Each number is 128 + 32 x the weight over its row's rms, rounded and kept within 0 to 255. Layers, rows and columns count from 0. Numbers have three digits each. The size before them is the row's rms in percent of the matrix's.

# layer 8 MLP down (transposed), 2048x512, rms 0.0362, rows 1070-1176, columns 384-447
100:141164141111164076060164144122158139109092109122124085145092152121151086171145129117098138146106121115109074038144135096137117112159121170099125185107108040110098171177123105144112090195047107
104:102162100102118171130125102104069053093153191122181172159137108118123089086094105118068157175157091076171138126118124145151155116198103134097082203136130098165186112161147177164131106096107124
092:080172129090100155122048074166118112121108135109149132132131130139172070128182066135113087099108094182082123112121138157156121162135107131114057092144180139103115118137112101160175116145153090
092:123105088156123111120214160125075140139127090126092109113137146234110114114133074139134138111139108106121130127146143164136149143090131169189150085090104088095120106142170155195124185171121141
088:116111126133097135151086106170109118080094186122152102098130135093120082075146072117134139106109102069095098123161180141125095140099157086107025104107136142123166107082084087105173113155179161
098:185146076122153154104145169219084087132133140197209126134087154072157086132134073151113140101147113150086045174089148085122075112118166105120091118113137179189162173090128139072142089106119135
105:135108159164177064110157058138055162191146140129135059125080174094113109107187109077124066143112092099229162123159089128123087131167088161128166088179176078166163170137140167065128114161116138
081:141089112175103141143118142088115098099147092114122123138103120132158141151124232096142067097118130154103153080092122136096145113174078095057111101171101213058107144075079108113125155117158119
094:150090063112071122199104125115125128154126130087148156173105168162133170127106139117143112222099159188128085123133138122103166130084146091149157149176144119129150115110111196144130105153093133
099:182095110083120116120131085144098146105097077131093107156101113088177126139183092051104090156124121090099181153122156146215096171156133146123143111124094193095136158174156143101074127160073151
099:109089120155137152131184055090152165109106095199138184095125157175143153111141033140099139147129109207091155162146136141153065092122135120159156158132071124093081103051117098196139165168064139
103:150170145067158159061143073164118109122125191109135168170089146067142112077177125085072085084150127111075180161166158182137121114130075134111175165110073167174141109192153169153134113148162129
100:151104151127174171157118127132140132175109186155158129114138072161131159173105150154116226124137131121138175128098080132183170141129095149138125088120123150106148119173185137152101126111115095
100:161134173066024149170148109092077101110140134139143150160089167245152143125160089127120152205182143164094144057094122093113163082175075157128119174146107132160127122152099112155140115136126062
101:116134114130119125139204112126118103145147130107147104177094140159152130124116116152110184106151159171089103163098125051129156164170114170146118094130153114163137108119122167134105115091141129
098:136155092173110063106149055115164139123114134228147207067170144243125181111127166207138063153147083097111089088141178122144125167128102211106097129114136162114118121149124117134119103074132157
121:110157184099143137183096176063087173178139171148126130100148161080144125114109110084106091157142117098114115125139136108138069150145108101085138083105151116202139121161132175064199130123129205
109:178142154086124071111135050114145146124104110196120109071098159083180112134186153154103193117159102073147133140093150131097170149126080088150152118137125099117117171137116154123103096148123138
103:090124181133119130088126175141095149163076129196163147115084091126148131119073138113119135114146148139141148130140091158072160146089121149110150136144127144115097146140058163156152134081076172
106:102139108153144110086133184099132201146224189101088113168140163154169155128090151104150107105128204098120139152154134109188161112136185135094211100153079177095105077175108107126113155113180123
099:135118144165147134102164123134158130112123146140095090103111152117178111105131113166125124171102056143097118095112108122130132161124103086167117151116119084122095152122162089167063123132136181
108:110037131137152078120099159106195098150096090150128093125136160126091133046169092101137088123146172133152147156166123119120140123128116120105130073108172103090086174147090120113121178139116138
096:118127088124140096131153166098179121111082097092118133166078143098178086140105103085087131099080097167115117106135108092141136116116142132174077118065112107126150113156143080143187106154103117
098:099106118054135153067130181085134158146140103101108113168112119135109095086178109107137193123093116115091121188115081150121133174151154135152164142143112131130115146062168064128058104155129145
094:091176123072150128110161219124067121150083100091147140191100055052133090097125107124150127136120086082132136136161152077041222148152138137108151128160108132157106061129139111163135165090142106
104:092031100114088139129126135135152106117109117161164166109087113195121167147096073058128112161144134118160165161112119094090133125150105119165120161197147098102097127159210150088171157125131114
093:152156177200126112118165176123110126082134092140103127075125143187062127087153142098147153100128122118091112116099134145141117092071146085101169084144107082140127079110158090175139158149106153
109:124097130114117173150098130109148128174155103144170108146145174011184126098179147148127165109129104124151081121161083141109161127111158133113133149085087145153153170156155104060167064145103114
111:130134171181123071118155148094081154198127122062112116189195179078114118122158122133130104089210147146128100137157141139134234061138119129105173067112116122140182172140120145115098118083128165
087:127096112151098159146124105098117121150106095174101125127154155178116106141142104153113092150140115167075145134139101155105073112104129090104156080073096066109099099129104165123154105132117163
100:083172089053125168092070152113111165118106189092183154096143137143108100139088087172145095113140165136199136141126094172084115113182115127157086111137076123141106060064074046092104141120126145
108:110109150150149110177101112123111097059110077092139120141138149125161108195119124145184162084134169125086109070129104125123137146147119164087094105169080127162141126095133115146112109091163152
092:134134092107093185133109127109120140151184078174139127070114159197116137123144074148120134104150170103100083173146107137190112092108147114096064183065090141138145154158117127125085184121168183
095:063120190191115144157128131098163098142185104168119135128170159141072110050148084101140156154115114132133206141108156149172149133068133138175102056113132091104093159148120087141189096172153126
097:195168107172129163105105076087114088107114091115187122102180154144138140110112095045105093111155094192142124115139101087176153179093134149083149116124158094082164119138058205154131107141170131
117:099121092118135153119094140087168152097126085096083163122104113124130116105106110134183103074101155105206134172164142139126159132152142169128139138177123128155096112112149108103156123127079165
095:138123116170142087187153097126124046043106125114100137101119173132106140162124104124115174163182104143157129149169136060160070124128120107154113193152154094144166095121037150143131109120152178
101:157090173151093100117040133099154124109099163156105148069113127170088128202106128146141129146123125124111087102152121122167148175076176167136178164093170101059135106140097155155126068117098200
098:140122130130089090195126172179080170118061087147170177129118166200116148125132150156122164131154115139069101159120091130096092105105074147133144110120094149122088068118122084118087164159116121
102:096071080066069121138110132152128177122204127194109125168105116114114086141110099173113148120125166099120133100096080198119164170139120103123151105107137209158181164130182104116140113076144137
101:125212089134166109171164110108125148188088130152153109070133128127169141140111070123054142096197116105149052113153123198108176128158164127129122102133147149105103116050083151139112095158104095
101:136138098163166121124116124159159145111094149053168156133109050109123152091104133092146114169161138144144128125113133100098131138114120132096131103121146123162109055145101120133137117149103130
110:136104155121129134134118163120130057101122135080126166160120126158191170080145095110141128114103135177102077107147103218199114164160161164129124067107168102108109123110114156108187156152157105
113:045065078097147135073147112135146136125121086130128085092210127156129087122165147147142089127127118141101099136121122158126140126143133150141101084139117046140114144131078152160132100056124190
097:117146063119130078146096124146136118142149123147139065145235135085124091065138116153116134111121129094193120135137093118137200161146160144122111140114110118135129050069096143114155070109190132
101:205167131093193112120180085025131147133130159121135051130124146110119118126128172172079106108100168106125094156097122078191115112103142118139178166107163189126096155121120129119160122114099087
113:098110116114102127114126117057179107043144115109100125135141150122121142142120076149088067147086092132132129129149116131158121115127128103154099155112152193111117117122178124133095114107103195
092:115146143097142128093127126190115126126113136117115117127131141176113116118211125142133158171094128101108120151162161120113157180058140106116140105177185139118145114129147199103174106141163116
102:121180151129101117104194138139096120154162155123136137152147176063172109068124112166119155136154166138155177111144081106155100093080096165117106109107144116149126202126114159072111148111193120
102:125092119139142075143109096118103130174159163137121142140139086125095160153173139125083102117221136133195178136138149111082169161086186145170095131154069122103160108130124177100110152116119107
103:158161097151111124144127114106107131161121172148106106132059129152143119163171132101103145129134114210132108094141166081120137081196125137128113145143109088108104125066131134094101102110125101
103:119131134163123180113100110139118108148167132145082119138145097154182115126138124086187123107100115216141119130146171148125155132039107177147135040214138143082132184147111110146113140182142185
099:058159133058112091146128159106135121110124091122132123147107133136163135119120148163109139176178166189115121183127149132155153152104105133160104076069068112070160116177105157054146146143068174
107:131181130095162185145106129129114132126160073106089119168129164121109068149140111119158084073124158137160096157131118146102188108098109140140112138182153156127151092097117119175138111184131141
099:121100107189155132094116061122099082150170123173105147075124126144090112111044084070066116105150119157096106106179076127103079115126170049151143143098167121081103112117138186098129100190084169
104:097102102106140140107105145166117154112118105211100177075160135073102191104131121117104133164120145150144126101123138140093138183133166123195131178126156098125136067153091091141137193126080151
109:114046192128156115162102129102137099098116150082160134075121132112156111159168108083137112118137137172141139115140186154143132114051165143127123193120126155153114129175109146164116076096148106
106:087071175136142157166122144097149112103146080140144116116108169159118086106125084132140177152152126140190134128113090106165165116169136112113153118177076194131134125156109144146105104117165110
108:111134086121146178115136115101128113092137118140133177136108188145137159147157055195133121093111106170073154166132171134148122162140132167125114132142145150167142118113094107152153096076177122
107:133128171137136105149101108105136132093186134123163085129141155168147151136194153167119127108113096119078071069129139089127125143098105081084107069131119188165102118111109094144136135128110146
104:137124100067108121129115129117166147103146122080146146105110125089083139068103099122127163085126112116166104092114160110083138093080079156154126166089174134134107177086086100137121100141115179
103:158150127138104061141098120102139191131168100145164081122113097151113120128094103085110123127163122149138117104084111143112114106142115066157133072125101139165076105114133158120166122096140134
102:168095068103117121198124096180131129126165137104138098154122160203084116156105223137127139115187150080133099140155149160196133126219145092132148078093068074111169103098169089149146136135143153
102:125075162116128080099135107092113136158156079133107136136133114172093206118061137102163087168085126152119151091164133117199128096126119127074135107137087143132068135120133099151125097068145064
101:135143121163150110118130125184085185112146133131152113152122168065082083122130114128070144102101114175197077149148142094162085104107131097159148047079106171147155163139106086152134096128132068
106:182113138203079163165090083105112129130100145081165129124070156104121136162101178119062121157164143171140160182185071049116131118161184146141174081113122058121141057121169120142117178175119066
096:151130107109082144094143130120132104107127098075094176122159132180118155111122105116152065161140118148056135125106129165146120122137122146114190056177113146138082105089128124157150151142086129
109:101076194170149157070097121134075129141116139179142149142115120147170117112164074090163115092112150143108099063201142119121115107080058132144149138157112130137155118075092143112140130153140148
117:116123149063152071088188114116142138165122129111103137124075078064115135187141146125100182169123130107087056108148124130129140194128095114106108126125151169143134124139104192104125151138110134
105:135112128109105083133142116179074099127099077111145136128148140131163146144170140143038122144143138072155121111139137102155077141133129125100141135146133111171182169162137094133152137087130144
086:112135102133106138190082111184097145105174080213140146136088154126122116175126143101165135088118131107144130184109099086091065113158168056095104090103089093148121117144132117072171164127141074
085:122142105159219111150116064162115194114177148079182170102164149190136134125163172143114127088224135134114118121109151117135162141181167119169159074114099135114159171141160154125142108076130166
076:189205104193104111107188102138145106171136096067156196099132148145111123171045094104078159179176070083121128116121172108169118139121176162145125115080082118104202140150158163137173074167100114
089:113110111143148102113110109147094181166108073079168212101068152166105138203148141140193148123091137132125157121106204047114144130100130111131087094130058147088082179115114151069125156153145132
100:153162135108080097163109141148144124091173112126106134106119125146085155112109133141087134157113141154135128141141108142064198103089105054152103132097134094105106033146091168153092194119105168
101:160151131173091104072139135098106140213147161094128111131092121142123156180102128116135117084154113075125107146158154135120156182127105116075129096135110118018183144119124125100107133076147084
098:158080167159073107130118094080156127106114177092111115098099104132112121134152081098105119167144112168116147134110144185087190083097158116105108108187138113038154127135162120160139133093108090
110:118161115156112104116107102157139098066148107124139139131110072149095180135048150186113092128153081130143107096098139109148150140129174140145129145150170121119112073182178115108064112111134086
104:106169053099152125171147106123153054125140140128191148105112160217118151141132158127200090102121105151158145144086116123114147155144124144193116133170086138174082131133160105171083119133122140
103:098076109111143084089123164076166105157107118120136140055191073180212140093121233157128130102125141130084102132101130155124148164071148151125102178132115174054072081125131126171116155141159145
094:094110066129134118156120089097164136170122118201181101122096085000150109162127127127123152170186117078190152184139072170105170120144133150121133083128131115161121176103149139156182141120109118
105:137189135095124161143177101139085142070125119105121176109172138114141134098103102090122143134126074059115101091149111109174116136142093147124136085102150112154130146126130198148117132190116182
098:116087098123152165136169135155147181172142168168141141118118125090130081162124140103082088123137093075111100138120088141173167124106153088156197178125082179102151141184066152117146113132108111
094:132118157098078157062077108149108146108128114167087177119143148146114098115146141103113142175206128126177142136183101174136174185103119133105147097101121144077133163169116124132096131109138112
093:130099081095115105144169084125116106129146100183155177139096116017152068117128127092193128122127079088146116095148143069099113156104160105180116123080119090120137116131104144142127102138103114
101:117159173164124109130104199126173133162136146116124082115138149137135148081149092138111129124197195118173164167135152115113140164078195095193119185086177095092197084116169151101100144105227173
103:075080170139132113113143130120133101119160117091124146128158072138077122132169103159153134135055109163098120140129116166132171118159156158169094120139190073169132129154166168098065138098106157
104:084134137167137050121146143127123111134163099114146156091101132154118124145139110132100101170188145129189146134113100078166102138146127126167225167130114097126103103071133116111128131131174146
102:124190149135170174118107131194158143082178095174163159089120077198090188145069092101120126143135113153133122126151158135152093112123087143130113137114115078183109084129243124123118145166094153
094:139094160138110091074171161126174111147174167147064139125091160222130137182104110127172150067104133133148120084137093101177116140102146105204148065118145135169157112104102113086132119172136115
110:147149128069177060112150135143109133112162097173110101117165152135121151134147121089114145127136156091116085084117071121116202147097129156157151143158162086212141128170133115125184063127137067
086:132084138086090098145091105119137137123186087125137143122134126194119123118165130095095160138143095123106109151172102129127162082098118117215115193156120114120150128166136147142089152159147110
093:179101105060148128139211103115148142102158156136141132125137081170160079118082092110082095131172104156121138129117120077127137125130120127085134123109155164127110151131143167167118164093125108
107:129136144082106143141110166104168141116169110133143095130175161124129113167119132123173182138113181060109151092124084164149142128108122118154092151219126090116094077142157117097145070146130156
094:146126132072107134131046131108179143122118114077092125161118131158166080156119142188150119164096084174150126107138129168112100128136121158126167118091125091168157165091179176139104138106036068
096:103152126131070141154059042132114104171083183105149131155124160137163125114082144139090136141094141179088112114112103113150088117148106169105087089091071203145162158093087168116135115089076181
090:107144085109097114097200161130122174135118169143099118150118119097169077102197142146144101102061144146150144100135108133101103089115156081107104093132178112148142166113186098082138150160186151
104:132208101155134145164114205115127154148122044158207149141131148207123110168091088158139149087188148117066117144111120129208164125101132090169208104111157097152133093122193119135141104139152144
067:175144170151084122100149117116071131148106083091134097138158158255099136099172154116108116111165148162171129097133098183066154167193105100158119120114142149144167126143092130080130119183116080
090:137126162167132101154138151129152136124114083171153139075167156250120107104121119119034147118130136147196123167120133106133095193128112120144212112058193109101131126112126144185140128117097173
105:157091170133111103159102163174122110132166108162124132119140082050173092095107107131119132141116134151068092195150184149153146143101153150142127147154106093145108123140128071076137123134168117
089:162121134140106160141163136126085129144138128104135154119084125145135159142131199138159197166146164187166147151094114104110108095156129123088104074164122028146170153129116167179168133117064123
097:155156157163134138160132115103151140120087144094135084118111109161044179158135141154139080086096148137085172142129171132113152095126140165133132147122127190090101083144222057134110104181090128
081:109135148142177141085088158163155149097160152093081139144210085146141146156128121138133075119156083138113081109089136150087147089097078200174117049199137165143148124145156105146132152087175110
090:107150078139156109106088105119123151114132188065190146139082104215143126151153182094185139090123107145086137133143137159133175127089130119121145210114151151149099184128096124142101124128128137
099:173180069090147130114181067148155123164121132131091119106129197117135109108174154093097078112151128148129116141123162069103144205160062116079205146126127135152131131143120137098136121117056116
111:177118180172122090188224185051103142124117098096173103159139113133186122097143127133111097079115102111108035140096134140133155208177140140156114100100142116090124090114113146110160125079176111
# layer 8 MLP up, 2048x512, rms 0.0414, rows 1071-1177, columns 384-447
101:104170140102099124130097071114115136063132107131143155169163129095122147139140118081117090131187132075129149106114149188090143116136065139113158117122124139127157098114182085079165167106084084
092:137106119130162160140114173145175214074043125102100142144134121125183102148087140138161185180119084087149106113130085057141113125210088121128060176105120183139079096118159171080158136099110118
095:099146199115208101120045158139125119078101122066129194134121087102120140217081175169122125084155113178140159161111098134093099095120098165051126108152112108088140058129113115108165140127114145
086:085151116158132163113098126084160177128164109110108170177130124124152141171099100127120088152081113135194169131117094093158124112180114142074150105109127099118083154242103197102152157138126083
099:133131123164181167109042146108136094122163100096126155127114121106097156135198176079097122139125126176118170101093104111158081140142120165111132122159158130111065104139130089133179166118115114
107:115150179122105088065101114086108069099152127042107131099122158127137161151094128154113113153150091082126150109120054101129163145136123116124084143118115139144102145148106095106112169144137114
083:149153150118159131131126112153150130146124126071133083104071105120119081096133125115127058097066112095138127141084115159201104132091122207167130203151133086161171124150225143111131087162135121
098:078119133093137115147184140080156166156115127121155112143131122115139155141139174147153113134130103120153073133154095140081148095095095135084119064162095167142167118230112109132105180173150066
096:122152149134135100157217121087158097151159149142124128098131126123158127134117139126112067171154104160139205142108095154168144114170073099072109092092138148188126121146131166132138126135151060
099:148116130084147149099109102154107130139166145092177100146049100108078114112122184114104130189155122106112211132043099167093149141101121161114145148177112158127137179158106196111134139177192126
098:081177097131149093159066126131119102176145167160159172160139076110112145112112130123134134166073107226131142156132073109132127065140177118133099097128193111114125092137104195148105152120130130
092:113129161133159155117101127116114112180136130100168134141104120123130099151120173091111158171117140083168158127115063082156087101124051077118093132124126142110079105130098157136119209172156110
107:147102135109075132101088117054145088105072199124115121166139140115118090199181144117118125126133115108125111079135152120191177105136088138087085088187100151085148130171135160117125107127133081
100:039123171097134094091156105141109115075136114167168146143164149111167094159110189083145114134078094100124154123158109098099113109198102134128107135120158138122119077189136124137142076140123122
093:127168092139152144093151035120160089077129093081102188109120128121123093126085160127088093188112118126100127119143108096113106092129103183111146123104104141176071149148165119150122157130148138
117:150150115066057113134125176122182155102110090148137140161156079090154153057149133101110107083187111071139147150125138109073161106099145106087085096119131152120130148135107162084149107159132108
110:107116094115114168081144125118109079107160166190146171127081077079134162113104182118118121118108097188121145096116105121125114119150166117145125143109173115096089122204128177159161129159092112
105:118117124137109157153129164146160094156154128149094102144081070098089124148184135116146110143099081116096136128112066135167161095150127070091135182081129093137105189135095110130160158194159095
110:121171120129079131136135068125123137128008133147152093131171081107125121113167147119133084118127055221145159062139073117113142109139138045114114156190131157115159138100141147156147124130151103
097:133125162126154110138092082130101188165120149115193135156055145094092133107147092100131149156184165088116051132088156139114169149080113098100104091099088152136065153120109089039111163157109128
107:113156175176110116154088175112137052115191106090102163171188161088088121126117122121176176198123087124107144073128161083135187162157087142126132122123151123145126109100154075144172163167183115
095:160150158153080120143102105098185120177124116142145136169140152109145156153159160125168119184164137124042107130110116130169171109074118093118149142119086129104101085125144114139139207124167114
098:102141117148070103157141108165086116112140154119119129174132169109072133129103185117140149143134122085167134054145152136079103134187112139115097089113089104107119114174099079108162148133164079
092:101168100113144135137102138159161181096103165124136153180167170089092120192158123140141124134165088065098092104153129118144162070114090122131169098127121142129114101116140151149128111189118123
103:134129068099138118097150137114080129065082177117142095104156094120099105180170111116128111163146108103108115136107067144135115166164132121122099129094091103091130111130126117118143138143109107
095:049146161110127150109136148076118162150121115110059081115138143101147130131133170136135106197122125124123154123129129153052118027139098135064047084111094151062113112164069104073145158128139111
106:120146099183135155146155107114098099121113125134086120171121138105113183145133149139201066100164176234124136089160146199135168098137098103124135155126127112127128078162098096093210145087149107
106:175127164123108092147126100062118130053105123118123093109116188110161121141175168118153168168142073129124175152080101142092181078114098148112084146097099133101116183138161093112107102160172162
093:135106104097089090110113125105151116184143135077110111142144130121150079200096224125169147105089145105145166109115095133164115110084077111109049102151090130131054118097083127107168101121160123
102:076107134120096106135155140170126081122145131124065140159153111113130173111117133117134128128171090115086105127082139130144071139122150092095140155092138144138103094171132174132117115104102148
110:094123098143163147111140098110121160142145141111131129177191111111120076086083136106186127118152091119089147090142154093144124117099098105114132179154135125035145111148153092132136128156091123
092:069172124124170099119125129048098160190147157090113110110203121115106091160130202162140083124136136079133082053107115092113157066119036130108130113168144190112098118125056119086152124181128105
096:045126115082140109140132067036097148142097140082108121163130135125165111124151118085111100219096139159151177110151123119162122060174100111121136113123104143132112118197118118142158160132153136
103:089095111152142113117129180057159116137144176113177100150184133116130139143116161141125179120084086147053124124133102089106111157135126133114179151138108168107024100129166125135162142109182098
115:051141161106192084085173122153110105128134138124114186160063072111063128133143110093116128113100153135155126124073115157110057117110104143108137108165138133138080123116133139175156145206176144
102:131108138110137152104092104126112135106093155118142111100101131095112111166208144117187081164151069169080106165073146148106143103092063132102149149143092161091181123132119096130133169135166102
101:093104101079136142148100115166150088110102134106136134170141137125106129115132130114204101110146111085106105120110115217115149143124099136125149147133114142153166134128145118121159104159149095
096:114168145149215171130172142078111141135138146124099081109204108128103124103137143093119094149092058193120188131072042168178109092069115107124109120086145146137098131115150054124146100129198126
103:156106142105193104104080153073123180168147126055135144097143110092153070119182139118196123098111116087155077103105105050109114167129094200110146128131140121111159087148134063102128157209167099
104:128130150131106169041087110102068122096144099106117146142063111103127122113179150076086125119122119120144173119131056154084112132096142174115132130185109145094083155197162119144102127198255080
101:078130189126151121079087122187110189163120138103099151119090107100119134122155086127175082129073144157185155057141109133155151132166123111140103110132085159082156088169199136083187133186063124
107:058128131114090146141159153109183111173068175113134095116195168116119137158128123114179136113115133115109097146115129111143134101074160094128121128147144180115149143137120080094212141110099107
116:068150163106135138079153168110115146129115114103142116106138139114125089103110203129142092143109124139101164025096145157164139146150067130111115142133120118098164119136086080122184080128161126
091:102161154107156143090075125125052121057163141090157120152131136113127129168059156115094094140211040167139165140092071168069123163173112165122110115053134113154194138077090134139118149128185102
095:089098144115131146133179113127125101085134151131080179122072110107129142160046096105140115137110154126154171110137064137186125123102151148125100137137112116084086132130156154223152175112175127
112:137152178131155120099104034127127109182133182141159112096107130113101114179130144104207086198127174147033150116122103127139127142160071134068143132146154136109114162132058119175078137127134106
096:134090147137144160098135097131105108069173137071148165104107085087155122145122143116117101122068058147116154104090098055079057087112106133151147125085164131080118104194137055125130164134129141
102:015133111127151101145166197090117113142108100119142090120171179117126130175102133073140113083076147129096154132146102118087185144149098084084100078120105129080083103100077053100127157149214107
106:138139163119189132074121094096094153157134130120145152139142077126103112139176145056116118146088123145129172129161115191172091152128052166102137167114098191113139082086088116164149149170149077
103:144144169074138158082139114086140070053155191055136068137062129115145116111109141122133165176169096126107163080131116170137098169114120119141091139166086125123109191140141145106154147162162127
099:072160121146127112166075117136159154128080074144098136245138144108127100131134174132110052129148139153139150114158144143117093120092148079124092159146092136186132132113098096125167180169144144
098:156161173149101145101112132160120125133129099115103184135072140116024130180145178092147133105136114144165169141116061105124116113101132147151089126190097157161104115110139131069120185177158055
108:063121142127145100155165140089066148117115111115152135132156064102133124143106159119158130126183092102185200141077109144139108064148117114131127118124096199155129129136080158114164088162091092
102:124201102092137130129110123117165136125128181115123103145112086107117092196127171133113088074141127146149051117055157173085207145120111158087128148117142122117159154172132160079114139165213159
102:160112111119158087134190081037119130147144147094134170157111098093106153128138138128185165119143161106143124090139117101135139102147100199105133155119157104159054161231061124151203166190117100
110:145157171116155183117139120107142152166071165091168117124126124107096099132120174080134139139128112113099118079101074051075142145091174119148127100117099174153152125137133095100137109128093120
108:153131105112125102069086113113114149112145107149139135187101151118072034184114173136153139128106142163151074081148055127125119084105123146115118126087107139109062138179152145146159139170135095
107:122117163116125140137106065103089141093111137120116136147143130120086167150121140089118073187146107163095117145122125171126138149088104162123177094133149126131108188109137151155230149150184062
104:129126169095170117133060099109120150057191112101171131152125129113061123154187124117159082103124137100162063029095148130122213132133155076044145139104165118060043122128104085101134159105140132
106:134094106099141131140101105082116170112120069150130113105111096119112077176110152115155126203112131158086120121150073118117161157134093146084121155216165131155142091192099126141176146140165102
111:080174164117092133153095114071169117105128145087168137088152163122150116161126136128145122127076089134121130124101107120100149133054075131143065168120085112132111167118116103125122158185119056
099:102138103109071119150135178110140194120138120141167107140182173110058119156134111115125152121132081126107108104104114123110148069134092114122099147106124151042139123161127113083133098121136112
096:143141103111215159112148128136156113162099143094124152109106146096088091089129196120166097121078145162195130051120115050140106089085109085107139128147116131130143160128097098139152115144147094
098:115142094139138180119148165142187177155135176115083139130146146117013133189085110107110094094122114168134144165146076116200098103099094099132122104076067169123086075174120110132131188196146124
108:087151173094125122158081114100140154157161106082156118158145133111107122149067177144129037095106110132181109125112107126158116143099083158137139142053166100097111121150147070104173156159187099
098:072129172092159119148143139074183128170142149072156106186087178109134101154103111111142118119130134076107119124183139142115160181170118162118147187138137188092129143097118129089180158181143087
107:127116151096153148126099178138134153192157137133130114192138086123114171116151094059116085136141143156186130105134142155092118094157105153073129156138143183086113158086117140132129133150193105
115:102171155124144109136132093132145111188145108173100144108133163096144075155166144138140144201108152087080134113149073124100149112121106215098073166103073226093120099133151099113109189156119116
103:183144120063094180067177164131129140156125152102153115163110078133103090099092124097151106135102130150114156072160126085090153196116096148117100149101100167126168114148128134085183096169154126
091:138151169120143130148137148082105103038146147157124131182096111107126144120129131084172079135149139162142175129151119171172089141116087104083130164144132160112098097136132089159127181139133127
086:128131179132127088113132149116141115118145124120175102129119109113080169099130135108199097144074100178125158142116161138055088103166129156085098123142143134137047109072159103072130106171146121
082:076134104069146197086066127118138080081146122133102067140154109113121088139134163145122133078164141157111140148118125152149201102137155086128133144174136129111105125102086141103118177079138151
088:088141116146117135146163154131146082156098173147134124143125106110103160117165153127108109175163069121135152079113061096174124129064156050120152158112139110135049103126149185156143119128087126
102:113126117116161125165156117104114146171127110151076092205096138109092168158104107122114148134110094115127107152156108142101178077095149114080151131141132165136146099175110033176139130148149090
101:161151117127154132077139168101226126077115097129087218141135091088095112075125181096130117164193113155104120074047112094195152106112088136113132191102119107162110158137144149162160157141160120
102:150160154106160162078124141078157093079137165106177104160125119112104089132077145089065134125129139158161105104102135147143118139112131142104144161157125101142126160140120077123147182122146113
106:137115138125142095079069122155073115154170146116127114163126146108131174145126106102191117191089040162118182148184130117131127128104120079101122113129162173131158118122119046172163145146137139
101:155111149164197177112174117100157113171122126108121073156124144103140152151142172118132118119122113145117118031131135140110078120158080129064068094099092114096122195124151120124184188137152119
101:118118106109118137102105111134164114117065070150084179094113090119104057098111136084055127158164162095180123094149126087105110121148083135131104164139158168115129181176084089127155130157154114
092:120129094095159118103139108130140184195093123110128116102127153106128157127169156134149096124186085168148160135075143184043171110093062155098124105088165078173124099163113112156214131132134089
105:172096144137155148085071065114117097162112094120058162168080100114168153189177204107102195169174128141226160133134048119117113157169120134081073100098105145149113122093133089071128116099137110
100:145088122103094115121136120102125121115090126093104199164123136111130116138075138134119111166177145098128124135134121112186165152107102186122087139109119086178140157095158106093121116110205132
095:116168111151066086177133142084151126095117112142090186107104116114124178172171173130151148141122122146108088102090116074110122088108011148132127148155124117166096092110176164149113132156142144
095:124136115109103056108079093108120109064140181124099110144075094088102159112128139092119130140172168163157150094115142116153173146134068164138143204187097118156157071173179111118156094118097166
105:063149103150121145135099128127161110182196112149101149120124140115084179161106165120146099129107165106136087109111107153139160126146169163093127116101145125134096132127092137080118142188115142
103:134134094085085147126134102108122102116096112144129189090122126106076120142114148093116119119171086179105132105125120165130089113191176159079141142119151103137071145077095132067171164166143094
103:118122097113138126062109126085110102117119171139085099137153126102082185121112189129191110162121100146110123187123162139132102154108096126110102113125188133114085144135103167149186152098224121
107:139105118091121126144164138072150118166129108080109114217097120103126140134161184125152107098080142087095109077205112120087214156109104171107159176123132183079165105109061153141137119169179074
095:098141141106145115130120188109162112147100114157095168096165071120131118100119101070177131097102149208149150154164122067154080097123094106120186183096145163118099108116097157157130153135132168
108:142113154001116113054125123156121091121130128043119116182109067113078113098090136093193122129087165091095109137112115132113077100050127088110143172203147144129117174092097092096122143192149134
097:079104123119137167082096175112086115108076180118155106155102107122138043177156136112153086101093129143105181131130157160136135115164157118065137126131150187108078114105119206151149151102177118
093:150169118159089170150090096142115111134117198110145123148086139108064141142136153080138099150046127141184148084088156194074087134155110090123109116134123108147138144153178115155175134139127127
108:102110188107139112089084098100154083168113164119139120169112125119142108133167176026131121158080090119156141079120072121115183118138173149106137120074093125162121088119125109162156148193154096
094:107122144111114177179108119104176066129118167092124144118129139139068113130189134088111062132158185132165166097122132139146096121094135143133104139147139140116109119109142129076145118149194115
100:064099134080143146069124163087083084116141065179122145188141136128093185110113161108099144178117145195221118141121113150154082089154122122139138141101148122051120135103148092151206115134155118
088:081158146090163129129096140111144156135105077113119145108075174105089186168108146141112130205129119114139102087128130111181122136116152131050152113102128117104116122066089151007158074148149102
104:090167169109107111108128126095131110123129152155114155142114091097062129151114182131115117107120145084123147137099162198127100108136120089124060150190103174120154142126146150102169140137095121
079:059115091022141167171110134093175095092166130146075141112146031152112150180057120143142145161062093113085043182122124102159109149140127152115135167159096127091113113106139124166139109125141170
090:091161109132090196062112095109165150101114137136156166166158148107126130141151131119135052082088109127108092064111172118108113120144115111126097143103118111111157098126141081095173100165088124
101:173175148137110156179129077125145074118091166152136089143191178087119111155155136144097094173163187173128131080121097171110117078128109113129108157080130127141215158144107117160166125124129115
091:088145156139124134114092177109132118131087124140102127135148100115128127133114079107088051123099094107135132109128119133143148131128097095128129095114085183149112134134139104142118152125175080
102:115163150113109099158166099104166125129132159132173099139106122108107146120126212080078099169162131158154131165130119148110161095090114088123133088114059166114099057121096142114170129109136112
087:164151141126126022159136095123150148080124058151192146092152122119117125125122129093106140129094131074126211132166106115143100144068092157145141140135131099136126109098161163163207097161108118
093:057192165083120094093136099135151098074168148111129122115083119126114153178131102092071070180121059145155126130111116115134163108131107114129098146174085129133102118113111130083125094161122104
099:141125133118116143104065124114113175138144141159080140107150094095088099145191113114116068126228163179146117075117135149157157126160118085112132125134179186105163138156184128132162127140107109
109:119115196154131108115170156094128123142120143127111144196136135103121190154082154122094103144081131174140086114151152149147106116181101159079121132082090191129066163166147040127137116161197072
100:068174096162116115113110167121130129107111099151152176133157134104091057181136119144175138136148134099088183155129158174085156092137071129143107138210120122120173109133146099119151148160110141